python train.py --n_layer=9 --d_model=768 --n_head=12 --n_kv_head=3 --head_dim=64 --d_mlp=2304 --vocab_size=31602 --activation="squared_relu" --norm="rmsnorm" --norm_place="pre" --norm_eps=1e-06 --positions="rope" --rope_base=94600.0 --rope_fraction=0.75 --qk_norm=true --attn_scale=0.216 --bias="none" --tie_embeddings=false --parallel_block=false --extras=["local attention windows", "shifted keys", "gated attention", "value embeddings", "hashed n-gram embeddings", "an embedding shortcut", "skips across layers", "capped logits"] --init="uniform" --init_std_qkv=0.0207 --init_std_o=0.0 --init_std_up=0.0207 --init_std_down=0.0 --optimizer="adamw" --lr=0.000839 --beta1=0.9 --beta2=0.98 --weight_decay=0.22 --lr_head=0.00456 --warmup_steps=236 --schedule="wsd" --decay_fraction=0.585 --decay_shape="pow" --final_lr_fraction=0.0 --batch_tokens=131072 --seq_len=4096 --doc_mask=true --train_tokens=890600000 --steps=6795 --dataset="wikipedia_en"
Each number is 500 + 40 x the weight over its row's rms, rounded and kept within 0 to 999. Layers, rows and columns count from 0. Numbers have three digits each. The size before them is the row's rms in percent of the matrix's.

# layer 5 MLP down (transposed), 2304x768, rms 0.0435, rows 1966-2072, columns 576-639
088:549464477537461454488488545463490472462514455507480498523443557545487534501543520454465508483527427556505431459505473484510517566482528524536481428482486490511496567475519528542465490502467532
098:537511473504505532497520492501488484516564534526519497512498534457516441433556512532531529525481509550470498592479469511456479486482456513492599551544505508539570459423506480449452478470537519
102:421592483486478477526483506496560517486502466465470526472529465479435451579405576459566536513466508463604498452478557489463491566465495558531543502435451469463540474528498480527510558508548493
102:445498500483526510458512495473474527480467498490454555445572597464515541533444506475502533537488492476598501489541518507488510500444538523492538460562535482557473455509432494559568552435516475
103:508467532497517503540500510521490544487547503540480473486459545465496515533622606501550618545558525473448485489513495509522444529499425559540471460575530449487485518471497558452520551524580459
102:478477485512460440464425547503524527497477518508504515485459470529483511439494438477397512383491508543578475512412567509457491466511486495532500455556546480517579568473486474417514550485475552
096:510535530460527435475462535546506446585477468502514486544500497556501534554467482574443477492560491460576512492505529446411483519506427502503457424543517544467449499479583513601417528418469458
098:495589487544567453422578587507535451482501456533517558535511541517565483509363532483530456506529497478485517464464463526519501497549516428529538548572484554429417459462460512532482521508516587
093:419542541464534493492501466513531522479493436536434501443504575461448473464528489538516458515449484529514512541511518408525472462390475551501509583509510557508544514549511551433520478516521474
094:486496486521505421491471480443453568499477500516534557482479516507556458514368476493481596542430464536503442469500531501454501505524494449556520455538514507480423491472454538498421494556515498
098:522492481420512482501516499511583495535466535492511464555563503485504516509475581492466485528483498460523523441570558555441531482506537499485538520501521509461527451566472503477524578471465581
095:513462565445529537473467482487535475506455499495554504456489466467569510424530496485479544514460492457490495502463466447534441580568510485437427503441500429448476560490527352602524447493504529
097:430488461466454463445462490570475556509464493520428489591476537427475503530493409422496544513516519549472484520503467459542508515467516444485536567498489476481530490524498527534493532536471523
106:496440452547522520594524518471499420461474450534510398559502525509537515514485443473452460515523517485478520484483601474538499562488495572539512491492495503474533577508409467568465504502515465
091:491486565518506546470536493524547517511548488479491494519504451515452487503580440543542479501491478513478469469541497509463544468493476471478438477446427451525552500437558494510531500536466466
102:512467480497415479480509431451523471491453491467486475520537487421511550484534551491489493470569487541509503506467457428493527494507440513568488461495492483470555469463474491462497423464504518
101:512512553546578488542403531527549519493476445554501494531531562557490500472545476469489552482501472573518497439493530521447456485545500550421386482473516453513556488470515546525522551588452476
099:554485475559524460545422529441510445539460528503471488487517475493495458527487477469445473526473507540474483494538438460532506500550469509511459506504475527483550550442508513556456553445420479
106:521457558520483393497432417573514536504486472521569507469531512578555465481479457539494435452503515542522453487518476535391529528530525554570459400479522508512512462559515531531469445547559481
091:510475464489495481542466442417471519508524493513507530447421560529498546509221496573493467479563478498540506508505480590542501538524475545548433509503452519481532475477466492535552460527457569
105:517525471518498525471446420547541474531495524483574529458472487561526501494402418517479503481492457552499523521577503497465449517515442523541525542529571555474462430510532500463517529585553490
094:532532503491417535439506504443482552559541476482453507554515525437510516497502483448504572518537500462463553502455470421523510472498500530516493474471448487531502515453451527403439459441538447
106:480479513560603524566506432447536509491503505484536531547474473522544422472485529486537468457525492516495460449474483541475497520483505518473462519484475412514546487444509485495500486570490487
106:456539490440521519478488493474521560474580516507573512505449398507547504475528518556436492493550517459417519459557435458523448524485510529472551464425502501469553556474517481540478508533552486
099:544525499582516520554542489469620464570512449524423499563539525460457427550440476523602441442529437429508511571495491520483442529485525453519481477534495515408485485521527564551481438524530498
100:472549537462462461525551469533405470482557469540437531521430504605486443518483440489513514501551449470498516552512479496524466502522501421573582524519499439476485515500590490497485484546490535
105:507562424498576569492445452500459463537545475506509546488478496454509553484466447479510524493552557585471510516561544487509527510467523478483537501491505488447562474494470525520507524490532431
106:478525576493446573510482503456506498481571576537596458483528513489514521535406444521486428589532467502535485491447595530461511560516512454501522578415522485461551548441516488473513436536566547
103:491551506421445442488396473492481470539583507552460484549527432502495510544541499450458544505523533501515497534505504425442509493421513569539468486508560472476469494524477451474483509500509574
106:504578540472569501564492437509471583528491519518504503465514530484555588566518510453512470523480471472497433504522466456517424580492488518513473511474576458476566527488502534564500480425531491
105:581506527527508470526540488534504528430490513534482452577492525514528530579517543445516491527464533438553542500535525415439473452448516526509461488491504491519448460440528521492503521531456482
102:606460492431489535458525487500550517506538497514534528590435523498489557430556423468539558476484462494513541469516435546469459431479610506465456555411556487478499473492514553505494503445420555
121:558531480468533446549471499550511388464565539474521522471584486514456464528528468531454540481493464541530413482487479481505546439449516476480450506561451491520471430466488456495477560444449539
105:512524492497447513501537534488493483546551578489530522513498505535512500542472460476498523476569548467529543527611506469560465452500510461489471483439499507444477525505521479494502459548409481
096:458533501550562531576508564498417499526534482574493519504501540478563448506564570509540430558502461506515525466569559485506467488579485497499550536508501441549496525530465477509547539497506511
092:528520484496550510514507439514417561561534467521503559527545514474487488430363496475502564455591529530497508499477516523531486468527523524484572567578474565514517549553553507472487566548461458
094:559519503513508517433485528450501522559477553501555514508438496473511542472234486475465495535476504523489539530505529490557441504465469489510526530462520484456480582492471453526539485494500498
098:486568503506514483519494507538427504550532580548539521453544473585482553430502484512538497430573506506492420466503486544527518501467596492493514540590543468469558574464554460619554463495541502
101:519475555483512501534466472477509492506526547503538489493506488480483496550474469502500467524522466520528442388424471518518495542535457508440507453531489450424524537520467465466503588512535463
102:597522481514521521479456369430537493466479557495469504402519540546515483447436505463518559481538485476533466538464512484555443482498534533472440503507457466485487482471485467493559432478474510
090:479546531489511568501446525553467481511514497554533499498488472443430455544563567461538505417536500509580535547484473457452472498475492544484471526396429512580544502532523462477573490458570478
103:492442521479664504522517485472485470645539468515460518457497563462507560504480533463536430543593512452505441462530511539539497570529521505547510481505520461475547501448510484565466571532450494
104:477462479526548461464478517498402481512471590511464473511451471497528488537507557520501530505519565498462591422495529500467512510566505504490509507503561468515465508529506516548531495470477456
101:473483527519477470480447515482504437555570534491464528533470507525545519443556478468532501487524466485492476534508503526517518530484511552501492541458446454565430536485514563474496500499494421
095:588547536454493560570507422479513536560498499493545508610495490463530591518502451487447544537457498540568455507491429481569542443531486409429477584484539529522534539516533555483482517482467449
095:473466494476487488484488492499419464448565444568529457584496532519530514442491511508466434506449432455569492525471524504459513478520474519551514509495541560512550467482478562495488486507556449
088:541538525453478507443490534530475472533508506483419492471506433486419499546522459447573557469558492572477543443542531561417511505531527501503477522514482535550544487471502435490527471457500471
103:471449428514509496494571474552484504444402499483494566433508511550471470486549471462482570503524529480500449499492428585494478541493508544529442436459515538462507474506518501480474406408428533
101:449506463469540460509500514512594528472448528439506533453538471595570481520444529447538432485439515523551452484518536410525505431507539456522479498461473524542468443514468544471434555547490509
099:572506514436512477474534538506496500546502466491476513472530475455548539525406534555508403508441533511504527604474486515520500447500471495587510513493492448505508453501494519528534519444510512
105:491465460519497472548460456542480558537548458530515523481462470532507539452448514519458541454556515511449563516441517521448510430524484441453520526518472576477543495485517452512528496505504498
033:509496485501445536537513538489459494465468371469442508544576506461434473536566455524518499517507436483476432551541492511486579479529501540533485477509468497505442398494558504398497478531468482
086:437470520534557532457537427563454548438488493432536502497457522522491593430535580497473423475474565497423522507486490480503452528523387555557530522445535469520510428518507552592451433466502551
096:459491550512490472539526492535496536446482511518499526428562460454431446503471507472478497486503531555495553422493449455468447531525491516516522528509442565533555523519503422523459443557511436
095:473441433541445493499507500504505518452578570468442439453507536554508553464525489499478545440475553456517405487506458537522528504550514537502488507483534491477442515475494497468572539473484473
106:491508504536500412433494543467507539463479478523532517443428463509495478446404553476453492450427458488470444445507523470506558471478466481477471471552551413413526512491499419556488518546482509
102:510414433465476503527520493584520580524527508530547454560622557551531551507498527498525485395474477490562482552446522533499546525459505430524487448502499510587536478529495459473512522547469441
107:502514490577447501560539495521460490465502504487466460543452479510564402472516556527500455585472423461443371474532449486519453444498535468516530478434487417486518546464525464488455531463425456
104:454501542521423487525450551500523508488451477462515540518459486502504547497470518438481485501451472541449544469506509472459534509488546421459549490530446491440493452477443529509524510525580480
107:477484548481510491510455540518554549534617514440500494436493504454445435506530508573547480502469481533497529453474437479517486419527493497514544534473467513528551558501422517457524565572481590
090:501526526522520623546598497456480455493491499479442503501497550437442506455541491525469513475472506491521579509499512516448512481416517502479454521506542538551521532479530565524492540462501507
094:485532582525448533565499542466528503501532555519564492511535473501462500530465589516540465514495523522473487488512506506577531517525519567464438481527477450412499462479480537499458534442520507
100:448525513467440575453498428489481509503534541514516542450400526517493524489521518506556513539441548489428472510508427466524565474529498472569414468522457505508442486438494466471502439489429518
102:501428521547456508535534507484537550539562506470544480507474464485490462470537458468528486622531466453526498413470473453537492499543474528493445457555498546522509565434452516501427438560467492
101:502513496544455515478465493473469490556558524574528472468445513509539492512469498465449480561473465477500576514516491505517439524570494472457493495520516462493463474538528559526546503508476527
109:475486588508474492479465552533498461430410483482452486413493503468470467485469473453462420483494380476475596529542430513460494505471528484545483460443529497538529577521453508490482492467477537
102:522446538468510501535541491462495451558483524498511545488567488502501625513588453526424509531477479515521492450451492526538429472514483491527514538536540522559522502504467504456508540544444469
037:450483452470521416536514542551597536466496599438507502464351524436524421501530569481485514503477482462598569505569485491421521522556531532461556504498535482522483443535465555487481454513457513
103:485518517441561466600545531476514501472502552468505472538537481533576453496526485502478509547565463495485520508525467522547524523540500493481455456514552472473449548460524574545406518539513491
101:500520502549527492465583444437500484454514567472528491479483508532534577512557499502523552484512499522433520494502448489484430508487441461459558532470514496425468531489472448504466498554425515
097:565496486540434557524418424517514551456519513498467537546501447533496589480520553513517567482492507517541542497437522480483519477478472513507466514546509508526582527498566385521486514493473490
099:486520503527531503539502565569433505486473584558507489459441519513475441491492439503560485483497497546495516555464539483548494431514515491504511529508525528486440496492522506522483507503547520
100:492489510525536509520476442521569453461618520531526471534538492497512510410516499459519569472463507515492540464460515533518543511509526505487552525542526477520556462476547450492494457494414493
103:452478529521443544444432504442462510534508493553475515483458521501442535518515474546482582513466464523433485504501520537514496494483554499525573524500487418474478459522473435487433497503428483
099:508510471531520466452483567503445468508592495465517524494526498466492450404390485493470443532458428498428470437449538481498433462540464500460457530527464495448484508529513475530460531455540518
099:548511484428523451510539534562483551559492543544453451492490469429505530462467432477477503486481527455539505475438472457470526509484501438517443490463461498514481481432487465514576547529468497
101:498451525552479540519489480555475524569412455582467439504451520516509524495457459518468492493487531500443501523514418570513504459515514436535508444453480543524495535432421493445509493520486407
098:494501434526509539487568493464495467505513534510469530485504462478529554429485503491505529439503463532516469532527487481427558490552470475566479473457500457482517502533460557504539451447518495
098:540468506534450432471482514447512565557560487586490481451482478482521489470496447499521502506435499519527450560511540487496513499444497439458492483519507521513469536484468483505508533479500566
104:507590495476505460529463566461473539488504541456571499515502470512432542546543517537489520543489530462523499471449410512491482544570459522537542498519512442446457500501604514465556515405456472
090:548576494520500504468478503460506525439485459491419482519493534507536507477537487492430492515469493505457502480509482468539460531481532464560494523509473506458529498435584506572519527520497424
101:533526447493455495488515596530506544530535525492448511496566465448474514555645484530514494470489529514481466528471452472602510570482409501517412494526511513462534528507490419513475556512463515
102:530534514492470482556526500478476553502507506525539558519466492569480551461476461500515565485508520538574489472471475480504515430526518546537458538508460510500528505507457517515508540543503425
096:506549457533453495615499557524487514445481521548506461512597523475581540462553529505535505488570542462488538527507478469497548435445483489514467488494485532538557420458522475497506454488489502
097:482523470459469435448478445515495543532513539528512383465460513445527476496568542553464470455569469502483525518560486486509466484552550458518550504486533415556523500459466486517478539570453514
100:465537441536491537546523505487543538433503471438526534475501441570459498426478487505512545521486516445499549504452568531572477499482501468500445516475548446512498477452508534384527501506495467
095:524535537568493411435476501496431469475473516429489463504506540524521500455445485489555494510438494480436510480512462539516439563578496561494539506553523439436478502526580474495531511477618558
094:555496531539435437506555540473527532523536468497588583517452490466510518483424544531444539541469510457489505514462562569487466544557528443527501495532604554523524500454487462488425559517444465
099:470493552493513564445566494525474476545519541487485504544503437496485557494383541532475481492427515476514443559467457492567490484441547541522441495468446498434461465452519533512489561490545504
105:502542491491497485527591494521512493481455433535482517467446549560395532502552451469492532497542533495420546502524506577520509508518494466460542501535518492534477608523525518509487515451462493
114:411514542428514496443526444507531450477452521499507493471493502490569566483500519492414555596472457506510497438510474474471587482583496483587479429473478454507508506490484466539440549478560474
105:526456548527509536522549460470521554510483538552462546575394479457479544534522557463506507492519563463551498561424510531457452552469470465530517551522498489480499486495554528553526502461513553
094:539513549448535495391416493487459499516513460563509541591532521489511439438481450564495439485534476549470504475434432507417434523504549514484532542486470480472495491509390450537508504578477553
097:527489503554392417497485471561431507513479529484555489554447473477531514564456490513509421561577518576470502526480494584535521525517519503537486481578497491483557499461544515501432534523455455
102:521448544491590483405494498612510489499484551495475463448568444495524505534455514584457563483467504521506540461489555524468438490460429527486474486500486469547472468483498504528489517593482482
100:532519450535493493560498532509456474557416538422462473507459511500486487515465537498506462523514500462515436490568451499490452501521565520577547467569499454533492500496458484493449562514599561
087:496505462500524544485575503513498519469516460485483524498460558567487480505099470573502497497458484499509497559469454532562528504585485458461463450539537468484559559530515441542513511503533557
095:436512548499459548460470529579499482469466545447570507506496458444520515509520557511560445518506452494567467486488522473535538481533534518439525426513425541453494545584546532525517472506544498
111:508529599560500450533500474530514494585534462557484536466478496511430518489511482490555500426530454478486516515528532526438485498489561469467493494441540491523476530452497447492466497540529496
099:481477526528440537431532471516499523509491486396474474536525523538496423506480498478531442488488584513566592409472491546513502488515418487521475495522479547414411457485528566489532478516499509
103:490496527481492534486472467474536472482513506477528453519512507568510463516513542505538513472462514523433472499511471426487553468488500532564493523472517495519537476514473532517503472559439539
098:515463482427497460520491503544488579505445465466474473459534500448533519484464441454493495489420461531481491446467608472482495576502517556523556537455544503447476504524514475479509455506495490
101:603488490463424446496578508502581564519454448504519475493537529523481525543443495457410497475525495494469494508573438520500531507551505490503497410564474508503551509462520506501507596436528490
099:538511534427436449575478561501499482470486556561571519495583491541450571493467496488452497493491500406510538453473480555455522463531462512549502455535471454511547487483526480477453647506525473
105:597528461531540447531544436515457521452524522519488508475438515566544531473496435474510480519528557463549491489582552538544484473543503480482539523507538508488519539524443542489424463488462492
103:497542490490499513476531510523495455493460420511441553503501487535516483460517484465490507468507521452548418452428504422507502497492527525452546533523547472492544528510470449514512512551504523
100:486491459502492505546465543488460506543486462436480608448493541575563471502469582545487463484436486481523477535423487528528518487544539521464497545383546517479531460466530562542514472481479471
# layer 5 MLP up, 2304x768, rms 0.0474, rows 1967-2073, columns 576-639
100:463517544435516522488528568455525488460553481450508473522559490479514443480498518519548509531546475505536537529459475459495530528467501550457566524541456489489479453430483491455468560490580468
099:463456478524585524494475463522502485559515515517540497461576553528495457507472499510511580469474416535535505422496497518436533497503569448539429466521489545470500448520484565528527468562495498
102:513483525559558504500509462442491411449438494492446448512549539492471508487509524502531515496529490415565457442594478481471602492507409557535587494475461483483499442524448519467484455455469476
108:533490523450527505599552557484493417422658523512524516527553547499596489496506474486587468554521516509434547574534523501477519493465439487508472544553526484503536499499494509484503491539528492
100:440496516453515531459489496420487526472442507451539480566467480508596523432493490484472546581500513483497449486462465529500534487527464513454493495425483519531530459563513543398469543468622518
094:472480460483521544583571517498427527488529520452525535552514467444479471471491551607496387510439473500581499408545527533469507424522479506531485492509528463532516495513476446529479473536489596
093:463474543543523424452515471510530488476489527449493458525532447555591498471499558553503538544506505413435522476486447499472602492499520491521450566500502514487477484462497490487504488457452527
090:504429489392549620510533502465478552518555480440463523502486541443486503464528442494509416469532427574474513568483532514409520394482545502434507540545450508542494556460505566471475430491547458
095:544507513462528488482527433551480433518553486472516540495499521516581456491491516457472585488430462567474461524489467431449467431411551540508507500470426514511434546484532465473563518403495535
096:510473400508560523508537565501474467473515492495433459518509523496560522503522553535475494485507562503504522484519492492444497512479522460502520476487543435528536443560504500468469548550508417
093:464533518504473472478537500459462459462475460540513512447542507515522488467490428499506487496472465519561549464507482424466516483471413488482539534540482489544525523636576423493496464547562510
105:505508465517538468495556539564555536526507511419532527499479512406481512565550555476491483470445425562540522557466514520489506487520546476495521474501479578490511500567472495483507496462525427
114:483493524493490514477495569479471506480548472492439556550492490459530523491491450481531505484429446486451544437461535526529563476554505435498527531442514503529469509496566553489468478419601487
090:529530564485599477469466547512490481441536518449564491540553505550510527537509526551487491419480501593504473486525529521534509534480485513466428425477489546549463413561533468491529458508491509
098:452512478570488486504466480446514508517523522448493582509449511489561508475560471510565536548502496477522478568501520454441438576502514496462497565441488488507497483559483500494564483542473512
099:424453516488484511489572542465493525456491476505501492541508467485559493556539531462548568440358451587484651478463606467536548490468488542508509462449503524484468494479557513478484591522519498
103:499431439458510557570517461477482529472449545501440513428514440508501496486535490456518476520430487456480466495542456487479563569526525504486504418438490510524431453487532499442546480443544518
116:508464428495633478534476529489497469438506596430474512515499482418528557526509476559519477473461488493607456506492467491436606563569453471508468568445538487469555459547569487512481451534561431
091:494494505513590472501471429457439485496515486445520466502497508510567493462480388532494458543470558530550499506529480493560518429479510547507515554512546516490404419513481468539442478519484477
108:492497531498529547536562461473523570439561546498558556493494471453562506573488437491484499601490535466481604469581474459493493489468463532457499501434511530565451533547523467524485484481482475
093:510512489480537470456548455525553480454529451486525444465554520508537481512488498565498411547464506493536496537461498426473533439463481475497496556509521505475484604501506461468507565615495452
110:452498439506545434508480523544453428472534576503466500485464518461591484467478572474475503506427504542448540499461479584488557542480407464517497505542532480495485494530505497473531476570512471
106:483478493505465467439438547460457473509536461484473499534486495508502525456516525488475450504434525497457610505562564398469499449476443497464493463507406491564443481460556450477448487465590400
099:572532475584546509551605627478462482521547484508503513518555514507537458507503500500530468509448508406455587510464535520543559548518508523451438500511477529426462397569537510529480486499516500
101:429534516407539430564461485501527479469498508519587497517504435504585507493533497487486488519437520535492504510504485494508507514530425451519560504493488478516498507503547526513461440432573462
106:452484466601498518515464427525449468490482549507459436510520423520552504508484497442521473518512536486555547524517511473511521402566520487379427458534417576545467550495542463517567410493485457
108:481462492505483558518507495523446449548489554492531473466553517537544518477505501408565480489489505554468464459486544450573518495520507475492517474514491581530502475484576485474456405501446508
101:479468554452532472478447568506492476562471437539545525528567549481453518524565520496478457404478571565526572520541550436464592454434524482500519505522469580498405474558523497500528396365520409
107:499503601459507491498562469575457531484515508573503472513463495473577520511490446471493525486461497525521484496497480519528469469481496535482489542465493502465436577501526537515540490431574496
105:534562463460593516452446515420510515507420513514478536485556458476568520582509572503494506560468515488515534494511528527455444478459489474542496490488479560505447548442499569523483520483550505
102:483502488545480460519479532528528512518486553574546483481486543479594488506533479458478497513479499506557545453489456504553487510455511481449496461499472513523470504603467436526486489521509428
130:420535455507498563515452490536560491499512480453457567463517436501518468568514471466503532477470539513458485497447483514495513481442502424500570511471521500539460485486434543407514527419463400
105:426520417484488494510464518416506538520541514492480563505492465491495508490617430524548537469542516485493488562551511459444507560481497510521518511466433541544499499459582498521466571531461465
105:513529487488502454478476559523490512517506513559555521586462493521538502509540522467455484482510482459547561457482567488507527400521480538480429533476508504503507575545503506496435533557465447
090:451548505530526545517464498505540515506539497466479523504535555476482423516449490479527521493528493469510515487502514521506497481452507505486547473480560570540414510543469527463498498434497488
094:527499470567478544500494500532449433564439536492546513483517547531544499520475416517443458462524514549527464570485527442500513448470478562477521512499519541478421492517474534501500502439460481
097:512570524526511475546467467492470554513456465502444533516548504538511533467556506539478496526488482538495511490575525520492462446444501540540560516501507538495552430511542580469530493499491437
098:510399500483494472516496469515540468411518501453487476513527466525475524474523500529440514515531475546485473490525505480450563506489599446538511431481487544619429512495535487450481460453583518
101:416457488429499500449518533526490567510529496468519475539450513533510462563481479460556441522523481532478526492522514503462614501563456507495561470503556560510473447541556552524548487513504467
090:477426547523515534480531599489518523559578574475551482506461470486475537423469497521538477550536428495443507528460464510517535530547504426464458497541485448496398521479441405526489460396484555
103:550493460500528476599545511519515487543523492476485546454539505508550478478494428455527434542522525452570452485503392533593563509510505489523540575485590465434534439475495500429485481558543437
103:462526431441505534448465542489471504497482603530605625529509506478544450538547554446583495603525448490508455466457567516496595508460425432514546486580449470462512493493550509449462535553558469
106:465486479507507455508599499513552424433561462452481501568465518504552479550491508478522511514386491504526547503499490503486524436482477518534553569447495461525522475516580571487490566509556484
095:406485485495541471438506473499458549440460511460479528516536521442511492511490479537518511507496496467518485469582640538521508557488509589535565506516472562509507454568478444477481500559604476
091:517459515535487538569466511520447490447506497485472524451481408455554451495549485500555473516502479539491491452450547464529586502465476506495434492508462493455477489454447529440458535520567485
086:490490493517481509450476474538566531521487514507557509528377395459469503453553486495590561525479499563526419496511480478590496489568458478503448482496491510503483557511479526480510468486518500
103:517534448467557531457515491500546447535513559449458514405482482478477410466501534500530419487393483563542460495483499496480504484482365493530479483506541485472488487449492556483544455463491558
098:535450484486584507511502458497520449499454549492492523540566523516464504491501523482576466465484468456531495472507545533439570455485528474494482491516509482499507441524540490435500494470490497
101:482446440501567529497580508526457453504524524513498571503520489483501525564516503495551483600488519450509564414516517473560522520518452511464615504462442531497439507541529571533572528533484500
104:469506468511516481582530530508463494472535496503532531519533502467523484526529484594525424434537499544470416454471561487529498546575477519526450442489474528556450506476468555396460493520474482
050:411477444470525508544476451460548457457543514448579544532563515502505500493490460472468530506483496467545475496494582483484528521495489456548515520531520555516449428580545509515533498474440448
086:453540455510472488561562530487498511484463511463496525485551513501497525545515575451510539490488447481578520455507593494505478496480541442436522504521481466501439504563495521496532488560450512
099:455492466504603499505513491438507381476548532449488545493536470484514404486489441521513501499476489549497553532558522511412485520532391498511459462510476508477525444462470542495515530491530426
098:529465510504577461528539542503478495469549524534549470550553480471540447502485476513484522537490536526555497561454466530469542460569491503469539500459522511457449422508446468474460497500482484
107:475497549532529534537445500466437513436450514444481461515524451450592396511480532530541459541421467499479493491429526521507566457427503454464499602496490436454503477496542484470508529508561493
102:426530452459544522573511529451534541508455519517492543503546471429476483514479460478521483559571598595484557513471444491474482488508426512419459448486448529564541462477530520457487459450446520
106:478530505504502556494446471499503447505529577545655475496560507426527445522537495468530535639446524498453407474569537427536514486505520465437482473369498520488476464470467494465514474469533485
102:502468572496563508512456474542455456538541488471566499462521476473500429558502504457496433516527553463505510465471508449425623497449506432435497545462545568475509436450506490493582546482517504
107:463529527553559458588526560548519528496542516495501491475555426497465454460556503499513488538438515507470501505533495502559605526490456543524526474525522428510506472489594459484501534467464508
087:462519564529484485518485505480549454491523505486581524495495505423532504494475506559501499467546491450517460527492426454521519559529469502455546528545508495479486455461500492482433464471506535
090:520543415496488571536465445455534508557496457458496540447506527541507525516566516497472507478484466444533512523468472433528531481532580459470557540518494502482541409541507523455477520538427492
098:492497493518490521479445501483587468536541519451470478511473442534584493456536500514462457540465508536437511512536518449445542514467475506514518567401420528482494420507467502500448457534494514
102:475451442552548497522572434485583507517498506458440469472511393535566438560511459465536460542512478459480531501449475449509519465532425498516501536474511534493573495456486583498462484522515521
099:536476462513570519465516566528531556513503574459581533618419551450460529524551547505506503493496468470459531493473527486516495522434509461478510562524568555486503516509489458445521463527461461
111:487466491461491413463504517542520469423594579483573555545593482515498472588465503495481499550443515458508523483556472499474498489441447525457573460462492508539468523486428547473474451495458475
102:428493505512508473559517471478505405486531532494499463473575475491518454483511470545491517546481528516443462531510519505486533499487466493527563479456505503522523461558462444486448534525533484
052:465499502456501541523511470430504535466573531528479536529556457444549493505531465515478515524555517490497529506501527437472501498526486445467470523581461472512459512499532490468465468512526470
101:477452481526529483508558554490544519480526480496530519464463476514501506515525464530475422517469519421508547481550497506533511526507523439488489466439543542463542533482509533528410526511445453
098:471461485492546578519498457464462435463567542473495450475560492506497530512535480499488528473449537472470418530550495393512511543563464432493532600536459501473470495510501556454482464538527535
093:545577525494501536488461501580443533520510489428415508502535434481507512528505510465580532467489455471551497485509546441553441469455455470469550565505520579468479469546589511386527451510496503
096:476490464561488622484510530505497570462492465474515494439524446544540517521522515524511477479502565475476502522492524498505500502509550469518615486481518559465486476577554514453565510432450454
098:516483414484535569502507524488545493492526547506473525446499479477484433497467476545471463546405513548489501579570514516404500464445442471491496451430602460473554523499538514481487534505530549
102:456504445488501484524472559566497552441544512512586464522505467423494436512539440505481522510482460568505578510446532439463554477518420511488501540523477457497499549509522528525489470439520571
096:455490499557565520498551442510545416471529544417505525478477517533498529574497454532460473482527524513522551497484545545504531445513479464473501514502492510535516474575512437504537489487459493
097:498496483511513489474507489484599509471481549506471479534509431481462427580499576451482465505456520551563475509556531492506507469438551457520520500508470501502397492485467519536581503604473516
102:480484518426552544459464496479521468465491491455510505531545476470514516571511496497511523535398488490515488486498533506530491539452528467492436537519494529501434481533496494511422470455600464
098:400462547512562480463568458488488508474516468478507441557497521507496443578489425432519524565510470508478509488488500477499492454517505492473481520520553520502440434532656525519541458567594446
097:438537501528469600466491514522466551478521489471472474436457491469616441460515471514548469522507464484542503482461519497505497436587427468495458519544514574453589476485547544437434503493543483
102:475505476497531498515421502503451527521442500534572495504481501468527492520510466552558515503485434512511514511520503549474505524467548513519509517523426434425530529480512501433519503457542433
090:512542540552470494443473540520514524504557547463539561446584496471511440564532498461440483543397535506489532538470523519544523458463471547525481505486455466492427507447506439518486498588580388
104:516530504446456521485500460486567518459515554553484521546505501522501446539516472504495460599443491592494518594437522524498515491522488446471459509519426484514493470484534581465500449471530479
100:465507495495477539596467549519524495450553523469536596520396525495460526523543522486571500518423450547434482517476489498514487504525470452475476565542529532469409528551609515472488537511560515
093:498497445461476521503475403489524554540478487474510505484497525554493457554523525454475501436460481518575535485434482532478463449418463548465485521467452537544494512503514569507519447526517501
098:554547504459495470465469546524508504575556495471497473485456504472601483522553488518524523487436492505508452506584485432491482460502474471542523522460453516490492455501512463496535489555503450
100:413491483434508616470457545503479560483487518477482540574501540513486494532533424502493456466518507481518472567481521508457602514499493477519512467446505503546397488496525516443484584517497542
095:468481423462528464539524561515488478487443506441534512467565507448511467430493553507488493438502457539536493554483496507452499513475471460512496472509542556535493503487451563488467579535491547
100:543457464450515451557514503539470468509533501542509559500563476461509475535517521517532527473459483526519530546543592466471587534449482489497500479505542495510449557474394493478476541546523465
098:394535492478487506482493534497502514500541531495532530496534446464499556458472511492500497413464424461480468536534582468531505518485525505481550536521405504496425528526478461499506485495564461
106:475485469528507470495546509477525473433628517450525517486484476541526491497499504538507475493472460509504568483542508477527551507547473570488511523490499486486431495512475492467463519517553499
116:520500409531491557580470483536511503483489499495497522478540484448526457527494480457528573494513566502505515544527501469581470503472429500516474479543471555493496544476424560517553519504548531
103:509580515450520565521494489511488475488535504497479469539481524485540458470535485494527499548493536529451530448458489515449529522444511574480516514472560485516515492524460504495488515538548531
094:494574490508535423459469528565453505515515488520445497480557486443518479541524463542543466489484523485500517514519495487501511549549518501480517450522511495480550532486535517455500527598546505
098:485578499554476436506448500487570514484484488514473464512576476521504471511527517517498534545500578523495598517615500498532567478511482504495507566536478548494501461513542480461539594516489471
104:443517499471492481501511509391467436480454479535615472517535523541517481517521457446499478509515523532573533549495530504519535466499516513470450538521439517503525518544506504528562481460440457
100:500497512496545496465518528522529548488466474477528487516515517508495383517479532479495509490566528504552589540449456529435502534461528564522519514411509525547428506442487483483489519525493453
087:512568493537457473523535556470541475494539490456555557505594478475493420500426430511564450478529470539442458544496503563438470462427441493424456480525481432482544447522560538512483489479475557
095:504428415519548512531487500513499462436491500547436544472449498464529510518461528503472481508495480485539511487565485481553487481522459531508446445577532592571526448552464489498486462425485468
115:512561462480527469498528441445470478487528479498483569536518456481515480487511499512503569511461621434586451570526468473495532565519478529526599543418481562518479535506526479522500499476548475
098:454467531501525491455516501473522489453569538511504531507575465465550463537497529467559476547508548532504550502529474471376519466490504502492468553586437482443552505507520436511537491536588494
101:521513560504538470517455503504507487479517515444483466520500524461543454515528526361494500496485482488518513512488496431432528460436502472494455545485453551587529562525477536438534453488467515
097:457462542416466510501466472508504484464505488517406548463527504501581472561489535384467531520440453525538535454492506514449541509515481496528480512464449602489477426514600497504501504515588523
097:499427479459494485505450490505551399493482476477611479507431517503566462517477539404443521532444528502505624445544516593525518451489556434444467549549554479455574526482433598470482522487596511
097:558511495481489545477531451482591557523495558500501522550502437489467491514505546525507473507439563445495548432524490432441537506499484389538590485487463446538520512501451568501439467565497513
101:589485447462606501474516480491584406455536572491504500441499498498508472470481490495527451505436506462534517520528542513497481469527499452438541520539540459520534412474489413529514529532514483
105:478490471530492504503409444504451530490486428489480493540531516486527470425495478466538427521486473494487586548551572501460486417508493543489518544498513509513543440516511515493486404526531517
099:485523541534512527453436492516482435454496514489535571587495541516569510585482517504527476486493476493500472523512527501488473538467512459470564558491510517452426502523535501458485473472562487
095:513531437535453526502478515441460452462514477485461480582511501528460484413489513500497521585478479487515498511520449457485549494532538552551494456454471545483447519586478508497519555452497430